config.yaml
n_layer: 25
d_model: 384
n_head: 6
n_kv_head: 6
head_dim: 64
d_mlp: 1024
vocab_size: 8192
activation: "swiglu"
norm: "rmsnorm"
norm_place: "pre"
norm_eps: 1e-06
positions: "rope"
rope_base: 1020.0
rope_fraction: 1.0
qk_norm: false
attn_scale: 0.125
bias: "none"
tie_embeddings: true
parallel_block: false
extras: ["hashed n-gram embeddings", "an embedding shortcut", "learned residual scales", "capped logits"]
init: "normal"
init_std_qkv: 0.0252
init_std_o: 0.00356
init_std_up: 0.0252
init_std_down: 0.00218
optimizer: "adam_atan2"
lr: 0.000702
beta1: 0.9
beta2: 0.95
weight_decay: 0.13
lr_head: 0.00994
warmup_steps: 383
schedule: "wsd"
decay_fraction: 0.759
decay_shape: "linear"
final_lr_fraction: 0.0
batch_tokens: [32768, 65536, 131072]
seq_len: 1024
doc_mask: true
train_tokens: 603100000
steps: 8960
dataset: "wikipedia_en"
Each number is 500 + 25 x the weight over its row's rms, rounded and kept within 0 to 999. Layers, rows and columns count from 0. Numbers have three digits each. The size before them is the row's rms in percent of the matrix's.

# layer 8 attention output (transposed), 384x384, rms 0.0716, rows 276-319, columns 0-127
087:529495523508483483530494554524520514506514514502524562527598528475496498495514482507476463537461477468491490465525486485492497443473532465571488518487499495480494490529521456517493500497521528473456469473494483510498508533516523491506462517461482503504526531518500490503551517528472510502473523480537526488485536507514491445494510484546483497503525513546510501526539485501526534519484
093:506498490528520503530511515459479499528496517489472470512420526543539527466486518506509531501514506474464469508480523490498512509548479521487558508514482488517512518543532492523491517511499496498494505518517469493523510500474472495505476484506504475482474514520529508486513512505508527476511465518527523496492474502496557521484503487487501473485524517478533443538486479478486504448539
081:466545535459489508476471489492479471520482468489494466465448503532504487489521476453531526532525536547515498543489504520514493501492536509530491490512468494552471528518462518504461521531455506524483486471485490468528493500507485484528561453545472490544484514502457540499475427501470484528519476505505468500511508514510518518477484527442507501540528480528481474495488505496511528483510
094:491495493505496512469532513493515440465533524495484451536467522492492501483474509499526530480526513479490489521484534508500527543496507493515515514519499493502535461486532492502482527496501457527536487523505506471504538525445555515535484502497481464490506496518507499446493505484473504512458506481490493514538521504503512527490490515474481468517507505495505509498500496505488492490558
080:525485461498484492497525473466459478507454484493504512472496510506499527503525497540475462459518505504457503472478460489539520487507499487428505525492520521496514510481457480519526497546524540524475470494544466489555483489505459517453513534473452512486465498567479520509512515476489490453499495520517517507458484503468512493510512459518487548460560479534486490467479482467499482542503
085:503480473476507522521490486506488583476458478511530527494475500487476518532500511493494498471466477475530502500559482495482452475490470476454503514486495507509471484524488496538494478448487472490451527529508537471492508495524478471456552539544513517492497498509523494575446506509543476485527515516472519474455450526487485496525500477475539498461498468521489506468501508479525473504490
087:429492468529483508495475490513479493457456523479512504439511501509509506526546490490505512494458462493481517484551477485481471475482555516500523516514508495521477479488479500484504472493472500495489539556498500508499515526477515475492528540510456479488479461539503504523499537505520442529500538491516496498461522518498537461511485478506520509479545493498465492524482477490509531495498
084:429500463505517533473492483486516505454510517495526477487516478458465483517467508524492527518496523487500521556551540482479490525541471487514502500504480518494483490488489539526502499484479474493491535538511527501509516500454521496478538500554481480511504483498498520519461540504511483516496528503465483506525467515464500517490472472440492488447495478473502522461505502497507509510486
082:552503509460532462511548526522521518565478484510487483470529500484467494472488494493448444466544487534467510505483489521517512493485480492486518517483508481517473545529484548486516522496488496511467446494496467498509493491504494547486513487495499512487475487532504499515489519477475502468538483525498506512461512500491506489518461485530471538493543501482476505476472458496486484503463
089:517480494508486527423563508533452473479478510520477496459549519431476494477534514473493535509517467496481541524496472505490478525470538478490473507510507484512505529501505489520510512513477435530503526516539527480494538515512528520498461497527493492520517489524496499428507502516431478531491472529506474484488516503500513494458467514488469464503551518536490527502495473500521497480529
084:553516513471523481494501522520474481565493450480501521482554484493465512508514482457475488497541482560515486497421494532549499468482527499518495513501505524508513505527494509481479484499488501498466490474502478509545462476512495520505470451520517530508496511508471504502526466467476521455519500508520489511501511528503494498489489519539466539526489522542466521476485473515524477494511
088:484451456494496507533538545497486527450484489482475537502492523514502519495496507536516522439535445479469539490548502483530503511488498486504510522516513489506510476493502461510507516496520534450492448540518488478516534503472524495531512523544471475507493486511504485523489502529533478484537513498508502486536517512479508491518506512501483524466554435522519481492502500483507490496538
092:476466471557491551502491527492507517519485488497480484505486497532553531488507485465544546514500479478540509507519492450493487538481522521488529484545546495506506477502489500502528504475475515506506523553500513487492523517471509480506536508513493467514476497483534483544487484515522466474518489499506513459543484489500509530501514517499547472529484518485529499541523478513481529484528
082:501490502509526482500533503494497507501471534521459504492550551510509523488548504474476512485470456470441502476503489493465485519485560489510538513459504451521494520487500503531525507479501495489452484538494493487479490534520485507504510537507428482478458496535491505474513512526479486555478494496507490499464492507478557486491535461509498502509545497503544489541477488480522516518498
083:491482445514506498529501519539535503516513505482487531467562474526475506465469491493492488518499451504443471501535528502481531493495491500461551525476529487488527512475465509521533503503508515500466464529517464500502521514486513499508485486460512522460482485539523512492505512485540508505483470518520498501490500498473508512494499480539482536507492478492520495526516495528489512514508
084:463446444518501505509494499532556491497447506538498526467568542497492500475512471478544493502466489444500514475516487459465469489477544512500502508500530476496469474523474478485507498492462520481485482542481478508459515554503544496484554538457457488512469477484508467544511498511497492488485522490497511485475542526462518462496461539517507518521518501518491504552498469513503550518479
089:511548503492496518483507492514473526488517476451524537505566450448492521532477537497474493518479474534532488527538492522484495467508483472519491515521473533506516466493509485547502501500501505486481493487501543495511506483504508495493457504538524549517557511491484517504494495517490524491483522532490492505552467504529474497492500499475503489473458494532493511436508524522515486510503
082:535516543465524473510483452506497481571466476535501510471440522536489513511526485482475474495512549561489483526465500527520475472507472488472494482453495501505466567474461541479499498480482501517504482473464497541515451447526444501455534502500527535502494505497493515528485463464510512497527480521508491530447483500517487522492485469488494531504499513469483511478468490487491465524452
094:511511490463520513469543476493509473484501470464495494539496477465493500489463468496502519507526518500551492526456518496505499499491488502506489497505475529487510446517499481495457514512478496494497492482491510452505505480505550508521506447532516491526530530458462515528483492499467532481482502525494519512545531517513481515494510553480482505516483488543493516428519502516513500533517
086:484504527540470510543477488484485543496514535527499497513507504534516513501493527535509489517465501484462492510563518500452499491488488511522515503487462476511500540544521471511514484487536490504495516510499503519493529504502478494516475517479498524501511510510541513478510506517542505536510506466511502503504471482482516484493502467471516467489500477484524478524512552484517508486510
091:494500541477517485514504519520530504553484514522516531487557532501519460498525467498465443526467533498475476485488451499498506449533522504498506477488518486490456526497487517469509487500491523494507494459467461559495472508541486509473488525424515519513487503493503488530525505503488511526502494510518488505436525486500496427513487473512494523509512522484479502552482462510499517537433
091:536482522479490465495511544547504470526526495516515538525581510455458464501493491478482433464481486484513483468433467499486509478483549470534469498500486510487498495540520425494446491515531498500490489479484467526510524512540537536527420502474497507482513461486506481515509513485518526515454507473507510500487535498496476462518481516517495513497515519528447511499526506528496509550494
088:489526521516516522518441471492493528551486486506505508465454485519512487511527485461511475509418497514508495492515453511477462457519503513484484466514519512533481494488485549489502460459475525492476542502480513543494484480533469495468495540461501513507487473493510488532504500499540476503533502494510496497462472505494499479520497468503569525527499520487463502516489498523509518529454
089:516516518452538456496536554509510484511510488481504497531555516477478501485500497487459483501527488489455542483485500525501511468485511456547495499500483498507493519520539483497493519521512505509477463470505478504505493510506510533486463487496509510510508548520473503487547527504440502513477516491535515519498544502495494475521530474535450482506513490543486507489529442494496503512493
086:536509546487489450523523544525510504557521496537515542487551557507520493505518484529468462497510486504467459474449498543542511428502514507505487515461533465481496558483480518495513519505532515482509463475474475525529476445517467500523472509477526546517486527517519499494498496480520510499525482516534498499436506492497483493491503496545478516520545503500530513527499518513502493512464
083:505515513555487505536437535516516558503544528524530540501552490492503493484498523498487464535463457459503498484566490485452472509468478500518484514484487460537492493516510506519510483469515498505492503501484519519471523505522500446507493534463498521499526504511531479500504526522534506565517524491494480507471485490478462485496498474532510493482495508518491502547542512520512533524485
078:488473458520519529513494544489500542494533504510464504511471505506538513470477504496542500444500450469529513467524481447501487528511519508495519492522541479508516461484521508509533497467485525465504503542499493488484510556494538471532515527477482476473477478520521476529508519505535471492505517504513506475514504502468509499519515539543536488514512524514510471572492509500483544507504
085:486488516531503536513448523476507497542545531506459488489462479501528519495488533512520488486510471526518495525496522506502495547498486506489527504499503471546518535443505551509536518469485495500541500521486513493460526485481512499510472493488500505494504467493527496457476484471531501527535504518506454528498484476479473536479467511518497493508509521430503511537515479535471521527503
087:494470458526477490521499493506549516470461505512500523483500539516492520494495465479531539538528510443489506477513503453516490510511498500488528514506536495475465482552514496483507525481427496499480507527494480459501516539477523479486584483504486447513494492481517470547511501514469492435502496492503519485469533539502521503486469526483511509519512498511509514519492467474513517471515
081:486491491469520506461505489544536459529467508520505478469475507504523459506520463483545510518505516541461527488452493509535486509491551527478507472516563502476458505486464527456513502505468497482504502503502469525477494496509472517482541513500484505513462502476503504546511495483476469444535453507500501499481516505521478493505481520500533520523517499491489500516475430506467517507467
083:509515563505506521532479477479466481508489460496509511512497511516508485497539488472498480495468499529503502478442455517498508500503533494521457504555491512534495480542501481499467494532496552483464499463495510476541452478515505498509482508501466504537487518464492508514540485477498523440509523495498536513493495502519491494516506515491528510517502485529488477473509501522518513511517
088:506493533524490519480504522522471502528520512500480481475488494530496509494533513473484533520531494538484519529487499513502510536476497495511479499484516481507531557438487534520543547496499476493530487514494525489482511484476480496529473492528516491483487490496538515443488462486489487529548472531499453472528467490497490549459483523478499475512484490451524537537479503510499475496524
082:490526500436508496535499488473440507528474495422488507518455473520520543503488509519498492482483530546518492523534496520519531441516475510492523474492485532522501478479487508524499469522511544494509499488518493495538442469492480484484476471508507510504517523519484522509513489507517511496501489535498492531513481488514515480490501484474482517485486508532511458441464520470506493521480
089:519505507519526505452546517495505449502522485489525492510526460477519478500507479458464542558520536501515502517481495493509529561494498510464491506505498535474509506477511504476528523511498479512506509471514536488495481505509487525529484460511537492539536513515473522489487538509453523487478452525495492471525490495541471522484531517495528491490459486524504525468523502533511454480518
085:505459490516507515549472521521518528469538494511484554509487475545500517491512470526518520502549470506518520485530498480527487545498494516506502491493529493482498480511489456493516482456517516436493483517476490462501505511491496467558552511505505489486523507494516468523487484508567462498552521474487485490517534503501462526523499544517521513489498470544509499526515525491515506500518
089:527508479493478514510506489518546485479492478547541475554480502503501492497465483493503469462540489494512514480467527497494477559507462492543508517504514494463489486542516447498472502506533477517492481506514492473478534546510534495502560481475514535495487535449520480521491480504495535507514504485501521464523527470506480516520547520505508463525487484495501499524530523498464510509518
091:489474498493501508434506477558538468473515547523502433496476528499454462489481484517523475449525506534447540503460506519510515532471513523537497503520530467508498507485517479459484487516524450530539508476506456511511519516510511509527539507471499491470478472480503515494498475457504482534505480482489471485494538514515501503513476519478493478498496484487477528490476505529460494471451
081:510558508490507512447488446544479471475484481522542482463473498486482457508534505454493488554488504534489537485470502540501478513494528484511453478508493542506479500481490523463461498504511501501463498481506521522484460481514501509475534469513494547496535535447460496507497473500466512500523507476487508519525520501534477496476497485484517518520492510495463542503500481496502497495467
088:472450492510483518521537458469524498495490511512494488524542487510524537483463521528483510517477507469532478519514522462486512515516500500507517515512488485455501507495500455541522515520513474581510483492516533470484517481486513456528514499456496491518481494551529490464500516495503538489468492524482479510506495491529493508478487496484516503506494513483524492492503538513520511525528
086:505515475512489528473523453500518493458513458517517435525469476470492428462478478477487482527531546464534497501505494531497484573515493510457479495479512515501459493524505520465475505490487447561493553503500549504468522483480501507502536496495527496515487496520507478528495517487465495528501489527469498476468498516509479533513497499502519512490499491505461530474539480530477484490537
082:483494423547499513509479546529495532482539498444502494514516477526510490489473486506533526509536468497487530481515487456503520542457492494509484489516546524508532467503528469502513478511517537471529511531501470483491554559504539500531467505508486500485503492481528480488490510515538468503532503476494524487552510497479506532511512496492546481506467501522502509541513519509460519477510
091:458495446508488500483485456493535498467446474491536447519449488512510476517457451456525523511523521475541523475489535469508466566484492503487489493520512505469461454526504469456472491488493484531485529515494515493492528523488519480491583487526514477519487510448495480578490487521477510475501506498485547467503502513506503547510520502480534487537476502490487523465526497533455492466525
092:463469507550494539453465495482516460492518533521483442498462493503504493483504519468529520504492503491521499530489487496475496570510507510481511495516504471513523519466513527493532509471493448556536539525499534495461524504482506483516518543484491487492489481521531508468486509462490479539487494496476473491502480489501497559489493502483528458515481560468509509541506494518452505499498
085:511503497489498492524452541487467515508477521476497530479518482486545512508548495482526493490464454498512534479528453462485493482470554485494527462502481499545471467489474492507518473493500567481504503499485498528486494533524501490478488537472454477496512478513500493521530536528509447537490516476531510508502503511513523440518505525507548499498505500531471471526492478494517542538489
# layer 8 attention value, 384x384, rms 0.072, rows 277-319, columns 0-127
089:484512481485499512502489489499520493513534495484465534461484497511505466506497515511445499496471510479484520504484505475477476532491499516512468429522500511520526481530495529460509536520472533509462481466486466502493496476495498497488509460501491490500511529561516465488523529503514477506494491487496532541536473486500499421505496512490527491492477495491499464497507475489548499473468
082:503526517496508534502494476518489514513486491485505467472518531490519523482445476457574523505517461490477497492487498520497489495518509491491460509486520540472478511476486550502465544505461490544515510502483558516491483457519461497472471489466531512523494512502539528470485450524533534495513512464537472470508486515553497550502530479474481493543531451464547475516489549491514464524472
092:524495492490518538525474511516514481469502486494494523481479488500461509555511528513483514540517469501481497501493501532452485475502485510536495505500489509478488466450541543464467528456475513470453457514478469514503511488457492499498506478514501459523525521503465466539493507465508515518512487478458516500509490523512523472501493515495488472476484492523463479513514467502549519459514
081:495509513519488501487442496447436507511547490536511473505515527486474479456505479506551490453484501488494515490516453495530531520517476487466455545504491506515518505522512479510525487485478482501542512483527507522492484489507516494480519518465452512455503484533492493481500523485483499512517460452488508499494479476469546524499529514491471509480518528519506495450484482508500488492481
084:460467518512484488469551487492513498475501536472485517516475504483529477434498543475500508520507498467515491519493522514517520496475483457482490545480513500518536491475499528527529474568510451474527533514521470498471529515508503533469513518515524567479521490491475542496517535494498485491479479503502474519515554526502475480510514546497513507524532556555490517492493476505513498502503
086:448520542552522498488499521471447470527528518474493531540512541466535445507502483474518545484531459481486523492494506506545511524477490502515496510495488505467514505484514451530518462524525489493551504486465479511508515492503535484493532548499526500481521500502468501529518514518472560535495463508535519493520514509520527490512478527501506471538550538503507510485462485494505523464470
082:482480494539521467466530523502519488475527536483507488474488520513496496485505516503502526544515459517500509506453524509501504547487484493500495470480529545461522490466500490543495522503473493515522489517528487497517525512450483499491491482481564518515525549488473513541487507500518476500465529513473484514503525525450498496502513498524459477484527543575507487506432481518467506450501
082:501537473495526543461400510463495507499501486519511472496498522461487496483495492506524554484521511540486490509529493485493515531493464498495487508521511473512494502540467459523525463467482471515541485455545537473499504488511493506488495498477469552473465487510530478473504488507474515492530495461475503484501504503492507526494514501490488490487528498470509504481497482518459512532497
090:473563514490500531524472514502464497494524521495486523522484491479519495493528515465513501539526508489470473493496506503504535453450494506514498492508486493451492511491511536511477476507487492485503447539526467477520517502491474497538465490484491498472475490491516518548491470520478522521535503460530492489513465558537566502489508479496479485502513472503534529518481528510533511474486
078:513529511512483537483465498482454524504484483494532449469493514493486522489478486482510510462498544501503483491511484489513497495517497504490528514510499461526473487537493505472466492472475499546542529473534539476502460496563455492503505495437480504494425509516512486445507480474475531482491491461510484495486482509521532526494515522449518529493509477485493522506509570490480464511490
085:488487537505482525464489501528496482454474473485470509488505471513488449499499510488505501459481463488506504504520534511497451498490455517501468502545449502490559480523525511485487495512488485497515515495500449523479508531517486493497520526501477511495528473566433444544509553506520527520506447508496508471483556485478561501544503512519510462469473500519522485534476479507554513492465
085:489500531516496476512523510494520492509495496476469544464505500536506513480492491482495484509478477486555507497526490458491502486465497491494485494529503551486514494532515517439462518511548501507496474495506498492505503480522481471476473513504551493490511461546473500479515510495499463479499534545487499538553524476502505464529498495497521456528489528527530482521511517496508513466488
080:488533529510514501536475527540480492507547538497474535510498520468502498475488519469477507510511513469444484481527466535486498481504450519518403496483538521474524493483524446513513491555534484494527452501485490510475500471510562492508478479504495520484496533527473491542512509503479454509507489483501511530538493471505529445477539472515526494494506514492533505524449488484558487492489
082:503453462507503481490445504498515492494513509529511494480473511489444451459508504523513510491477516508457489502515464487491499505476458532452485507501511490510508496544478481477513469441492519513492476458543465504464506481524493497482524490490544539523491493575502527471518523492529462538505509445480516526508511488494495487511534538513480505495497539504511482483505455520475545499470
080:425517487532538478530496521543482471513505484462507517510505525490503511526536520515524488496531466528490512482531488501523469501506468519502439491496550517449503504490485502509524478495545481488507498534512473501479523480522500459510504510513467468490495441484450461521466506508474495516513482510511515463486553480492553479514497509507509487524511515546528531484467479508546511508497
085:501438537508459474508526496513483515475501515524496499529476492519490500484492534516526486493498514454533475504461514491510519488502519502500566533507481536515523511478449517553479480564476510500487507522503483476523523522501477542519507524493520516502493493490490534502499511501511538474442507465505456500480495534517479515508515458514455539503483539506486511488490520494494496540486
078:488508447523472501498467461467495519494502497505509496492518525455502526444519507476509538508494557500451499504489493497512509538508505466475513490484531470496480513497425453542527500473495504490537493511478595515483495476492513515465490480494468537501481539497569509445497466504505451482503508485489471509479483505494487532484525490480485560505534483453504522471513520493445471527533
090:521484490497516513512498476519517510488495468533540461467499500512491543534508512507521466478494505536546492518499505498484498495536492513480510489498458523495477508478510600495457502488463460540506526532513516503504505515537460487510497504487481484506496474495503484486459485472517527498484473493501482502486510531505520517511552504490482516491486464521482526539526543506488465553513
083:480482497503452473482505486536506492506510502494476497515492503501486518494482511491451500541503503459468520499483507491514474514456489466526497487520518507506530520473456480542544529528543531490484507515483450512487516504486559516519466498513541492488558523508509494530519550514514459488468521525490540514531472491488469440515482488493511502530488529485504459473501466471548546466501
087:477536475505472509516483538482467519533472499511553519524525463465534514496530450522527479476505545493490491490536461479517520502548526476486454497493517482504497502525468451522516463509539512502508522470503536499492476500507535510494505495513470502467471452493523527470477454517457489483534501470496524506500505454485466493491494455497496502530487506451518511492521498496495498543477
089:486550452464513534495501513492465502526477488514554511528492492477531509553530509520510458473532529476537488488526470517485503459518518514512495519495494469513465439480488543532497460531474506472518510495526489512518485518500505544536517493530488473511506428470518496512468498495468533518551496514483496452475509487479477506493501545455532519479474493488469502508538519457523520524488
084:471483504509498478460499484481476508527518507516504508540546529515531506485488509457533492495510518486506478499506469495505522501508512481512517524492534512494509511501471441531510490547514493480544524471503533465490487508500516533478510489511529523475464472460507529464517460506484482493527526529501463526496521478489439487465496482527533515550495552466521505482505537489482500524489
085:492540510476520537541465514507497502501464495504506518526498454470490530535484498510535468466520517485468508496509502513491492494553506498506518482515478480519489506498499545522505454494488477509488506485530506496520478539497544543514512486480450486510457492543475482508504506515471550486492490450498495476478502497496539484494505449524498482473471457464489556502519480481511505523473
083:523494476489456588503464501475494520523517489534521502495497469482491501488504463474519518480476539531470510505518475486524489504518520484478473466519493423555478517564491424507514499481511506530537483460535532501472467503505505510500484506497451495492459489515573506460504515492478459531538501481462487490523496469501487533498502511498498510497471498446517485475522494475502479501477
079:446459516492496529517529487525504503551487533509528501560504485527491443510519525502488490476559493487469505508493504490508492501470490502531503517500537483520527495487443458530535482529504520469480514484479478502476545531485538518521509486523517517524512487489467496543510522555487492540489536526474484499500513490531473456488481529550521496482497525525479503439480465482503537522455
074:493473532483529537448536502479471478529494488508492529500523500526506449498485511467507496484489467517541501499565494477485471493489471500539481489489454496539514468536547502461490486516515510466508525459507459499508506478502510463492526485534515502466527445534474474504533507528477498497543531544502506514545535472480507481514487498550554472480470505534509483492474487505529505527491
084:484451481520476551474476501479518501552524495492482508537507493496463476506515490471469530487515496536505499510495500473464493519448489532516516498540509507503467501511497424501471533477489526486495488488504556465471503499492490481492508483499489526533510508530533515491498486504515481479502555483433513547498510484501485520491518483551496497501507498513488510492486487503502512487491
083:466526501518538512550518513505487488454489486481461524471501491525518544486480521534498486514511464504494515474488504478515488500523509503476478473505541512475527521533522544470527482522489476540498522531480475514496519492523468458495495508500512482480493478522465462527470504520480491481522474503544498496551525529498545491536491553482525479499518520563531530495492471529539488490506
079:498586503503503488494495505487528495469503489475548521485512484488517576495511499450500501521475495542512492484524499484508505501518488484481449491487510471467502517541540490481506488508534488499513488492541525515494466517516477482493478536506498486464457463532525513468480452486495506480566483489499486498512506458490498539487477468500477476545485454431535469529536541536474499484547
084:482504517491480480507502477484489504492493492494506503533519512518518548507507544485499458456512528469554480485503484485455478501528517484494477517500555538528528495475524561490474492571492491561493523490498526488522467530541435521477499462473472491506488513454503501494509468504517513456519491527514472513495487483491480516466513511493535486526498495495506470477501536477496470518506
086:528493497499481488503455493500508500459509502504486479475474513495464518450495468506490534530491526515458495506493523507470502496439490511493523500517499507470465512518474477483446511467518530522474448498484530458487491483491476463505436481496525514502481540518527532498511490481527441484485550488456456516527440492488478526510487488522493481484523527468533488533490535518475510501485
076:507488505521462508491467526479468496509485510516491465494500536473488499525474527488548547473469516463527520512488478490503504510529458497472518479503484525506515494503443525531492518501447495512530528525475499482503485471519496505465511483470502526516489504547526487448493486508530531483446485482529485545456475494498464452478505475516487529510502481465479516510508525498528455539490
087:545504513500496436540518512515525500481524492540543458446476488530473511490525489514499497499487525522521483497500510487473531470496505485455507523465490528489483537518551508474448545488502493495463451495509542482501493504532424495525468477485528497487496493495534541470499472472506476471486515504477499486525487500498461533514507483523502503506490480475523486557533534533462460506503
084:513492527503463513481553488542559479499444489486506473504494472542469485491497501483474500464477504533502495498525519508488456475478453472492514510479469485508527492530571498477468514477496486500483520489491493518487501539510506488520479526532515507527528446555481440532518522502508485531512494568486458474507533480487494487537492526499527514474492491512484490554502477536479496492502
090:509482466442545512532546464519515504494500463499507520501495464521513543478518457522479440512476478492497530514514528479487471508500551499517527529490464517513500475505491561496537460471527483485491525507492488531497492521482550510497485512535482503530517485500475515472491538528529501498512484525515509486502530515504479520508506476470498525483461474482485504483497473496495526532503
090:495538507474538510462475519517517488516500499482517517516485446462532507529520490492450501547538485550449494494484517503538500521474515523532496533475474458483485483515488540489529504474518481496508492497528468500534487523470541489490479518535475464512527519435491482516504486505499531507551479493495477487477525495517517515495464490485495478508502515458472501485518460484516552521546
080:509537531498547437518532471516490503470505505468523487527498509490541531470495512466525466512494530477478484486492534511518506503499569496490520525502506520471473528466494524515500444501506504491512483554482540517527483540489498533507499499492491476502473520448506563509487466544495533475473483491542490493477489539529502536478512462481492510525508502470523526492493549508466490500514
087:498442480481474475535467486519506499477495539503503478525503533470445544518501536528510507532478512496522493502466511481498478489474456461500493508502540526506519497458512518487512527489499522534476501507473446515502517480506477471546471458500511472496530496517501502533505492470557430466529520501489530507525469520490471465461512510493488516501522506571480479489454444527492470500476
083:519521478475556484476488498479520508471505491531518496487491515512497514471518476487495478545489493550481471487490499516488497494481523456450521531484510482526466507494490512501525482471499472480487458518512531525493518516468457508539510477485513509503501503471492542510523495483501493495503503477485500501504519552496497555473509561512460522505500500550484484477530483537451524526513
081:495514537492510500464544520483509473514488494500467487479482468534511476499488485478470455496486471510511523497515516503520489523448478508483540521490451519503483470559563538484473487520518487481498504503497449501498505541521521507512512564503519487527537471509451490507536527516479544531480496549491519510528509475489505471554449485475526473502506514515481481508497502497509561468507
088:473517496489557454520522497497525472460518475496505517477501473528519553506522491475487466536503463525500511488506526478540489528484524472472517519488501526496493506516517557483505495517522454479506479544512506535522521509510490500509478492515520500528553516490462501501513486512511502492500487542534520503514532534471530533506493513466510504525523508508510498473502466506468509473533
086:524481500488499479486499515494528491508553542481488538507508498490463497528532524482463533557522505508494480497481484498471501470426509467523464521467538511482479504445521486454505557479520510490463458502469526470498501460459491492492476479523518501508519547471497542506519473473494453508507569512431488542547497494527484499466491508530496462508498528500496492498487471508482521461512
085:473534555504500507499514533505466492538483520489495502538519540486531462531463529485533531461541483437500517490526494510506507483496501510519490530479473539492498466482492456517490494575495489474525519495484489493488494479504539495476534518508498512475500478516464488494489465530453551509482516503520502510503520484502464437505456479527536466509482505502531535497452520462543497524478
# layer 8 attention query, 384x384, rms 0.076, rows 320-330, columns 0-127
085:503475509498482466491476522517511488420484511483479482494496555582466499485481503492523501507476532482504472490468493477479464512466516505491507515529520469484545536496489457515524527516507492513527494521476474534500492495504491484523499498502480517516547538510448553497465508498527534497474515487493483526560502428488453499500526490492523522512517445537517453524517467500516531513438
088:490550449494548476528521451492489488535490470524508516513474480475547509547498467478504463504524505509473522478509531482455465504536499521524515491514494508507484455484535474507495482526491521543487512476497534489495511484525528541491484485479488461512500510483517505475517472519497527498472444526541498500472490542457491521475494494474495513498484499526431496448529523527472511506501
086:521495472497484504474521429549487486527526527475465496509518496480461472520520480484506497525499509482456512549540504518511499519512519489481494513505499521511493488491498474507482557466497530433491486521487510506456477497500519519513487480496503529444551508498512526545489494469475490500514488517518498505526521525516561557541546509504489511514522485503482508535531453501526552495532
081:522467474474532469488523487495547544529520497473495493502522506523467524502497510495497501453565492513493488520518515485513494467511531519497521513496514485564547485500452499539497562468489520503473474497513518465515511527495455481473493475482507545436493492522494498516474500476521536493502527564512506504517481527586496539502545484476500519511502503477494489548495514458493534498495
085:466474463509523478483492479540493512466541507464519532502491515497480516467488491481522536509586538476499479505530492488517500518473493485458519504501491499486558455471476484518485540523499476513516518521438532492475510489480462564511479500503506529471549480429473492519482478492475470478500494512490505494527478495498495536482490521466521506528486494486503461478507497502490481517481
089:491494499493480479511491458490538506488547503406500502492504507484460524514493486461481487554503526503498484475534547528453516515517527485449498493472517522497512449530484551462502547476481529484509543520510503521508471530489476474490501516501490501435507466506506497528499455503492484473542537497516516520524475478529470484480514481533493505492483468484501489541492476509493514483517
085:536474472476495516502521493482518494534508477548494468512492524491513467469521500507507512506493530440499475501481452482522492519499470529501491534513521514479508495467529502494482500505518484506483520535496443517541476523488561557506510473528503475459515507515507478521500539472511489542490481521463497485511531512507522474489545512509543521509513428538519473574521509495499513462510
092:496479515477583495496471533550503510510503484535515474488516501503512525493478525494488554487560509486500518514558478495481511487493470483472487496506508492473498458460547471556488489524509490442514482488509491500481493495553520471537458476569527495461499484517504512506472478464521520492493479523526542505492521509470551507529487518490502503502453520495510472462479502554444465517507
083:519510508519562520430548505453519496511427458486485472522504446500540485501499498524501508547499472444542513511466495519520506502489468499471494525490531524479485481480486477512470466477485471525523490492513491527504515479481514499498478497512514534546515494503487512457522492521498492488461508519486489442524496503535521496506479495479507511516512512487490484524502440483532478518503
081:432532483467563507476499525503483531528516492459494484485481512474482515555519485546497483504548464474478474485512523511496534483492486475446510456480527501494483460534509513515552506516463524434457519520488489528484532491508519465552471489520509482487484501484529479468483497526466486496471471508496500543463519484472504449494527502484487516519505561477494500459507497483487478534464
076:471474473558508527549534532506531513501446536493473480503480509521465531506497547479503500526516471475538505460528530505487481479445502479476465519530494523499498450451533476498493489517492475498511510480519494511486476518508472530514508473521519516520471469517484503495497514532495514498518505455527506524523505488481507460537478517471501456487471509446488514480531504487499468464483
# layer 8 attention key, 384x384, rms 0.0757, rows 320-330, columns 0-127
076:494489500509468431514488463528512502510531550544538479555497509499490542519474490559508464494495517549498522528487506499496514443513485523485501486530489523486501526520463459465533480541483514530517473521521503523485538521554472498490496489452481449487465533509507494473558537506533507515480525518521519518478498494510504451504522516478500483489524524471489502465515523515531468464482
094:481470479506466502506519515500516472479522493481506508501503532511475542504531499537472501522494482495488498484509481524536489518479469524507472554531498541495505507463512493486541531474515478516489497474477458512469485507486475485509499535546498522488550464535452518527516517526497503487522507536500509481526520499472511487504519531523464531496550560501531527534524461493565529518499
092:501520510500430483482496523508509479488480464513503484459516526537490509474502531506519513513523510524497534492489464506491517530533473486490510509513515430474484495484520542472489493486522433495531552532522511561459499499509488469468546518519497543567511479498484495524499466486505493503493519501491487487507517486470499506520461502474497535495497557446530498519540488479493498481495
089:523497507509531523511476519509465467504490505469513511481494508504527485538496475501524485503467480493466540477512473514544506511501488444508527476506505427474448506492538474458507474487517507454480504501484501520462521469455547495478520556514491458520475497472509484510476517500476469506492503512544493518526511525485501505520468486516480476498496523464473478473541473504533526495537
088:459516531477489545475497460482577530485454484465476527463490495517513526524488517467514466506497473454503511532501504496474496493511487508554460486511530557524522516458478490477545500496488516520519496491477545488514475513518539477456503532488473470511480537460474510517535448554510476523474493469479503505490493487528456512497522516543487505496511482536540545517488456522517505458463
084:474495475482535493489546523446542524505496516523532523511455524473449544465479533512504497446490440528540444490429484493523522483483482513479487468528480515563503475454541513523500459532508500518482509488477510506482478493481521479492512516502496512523475501507471473516485485531524512458541489508487504479484550500444523506530475481459527453523543483504474509480494518473525547478466
078:554509553498484453503528550509527493483519511502523513528485515501490482544460499481474495524509501466486529471528482532504519491463509457544490501482532498527470501518477449527516505507507472471475487480535538546451534459535465524467527518512490460475515543500467516510507507550547495468529510480499477499489504532465485494517475480519496493470527497532492540528512507509522480504504
085:512463465473494502502525503494493527509540512489511549500477474533511452501532510490469521463510504506516534498523462517515537501523484466470468490516526536511470539536537518450515466483503468512460441502511477505484490492499486499447502493502523510497488505557511515482538536496521509560573504502466494496553466524511495511508520453470520543496494507502479443511483512528510508525504
084:554532515498471427548536539528513477475498463556530477437507512445534458489502529522539506467505512565507498488477498479543454470484471472503485526492484439516508472514511487496465456519477469510464517507498490523450515489487479516532488491500486491471540496539540502507495484469528472508520461527519443534493504497466510493516496473465467512466524461476508487457516509492501487494489
084:542530503509500455520546474465492478499514503480540489503514488492480485466541469526479463495447511495528485541503488507474482481469473493535497495472483527550523542512500489467491483491507523486521529467483472456538488491487518542501424470468546513483479465467517516516461502503525495505521514527508507524476485507560490501507487461486539499522480502504489478488488535487446467525518
082:531511457512546451472483493516497516481456495480531481511524492500536464477501492531518497469516524495483483473493477472526529518486483492522526478502465482492526496508483493477520450522476518454522515500502521460463527504536481537538437489518512495455499472505512550487521493543508467465517486515510474502503475521550508512497480519496485495501501494487470501473503508467492504517516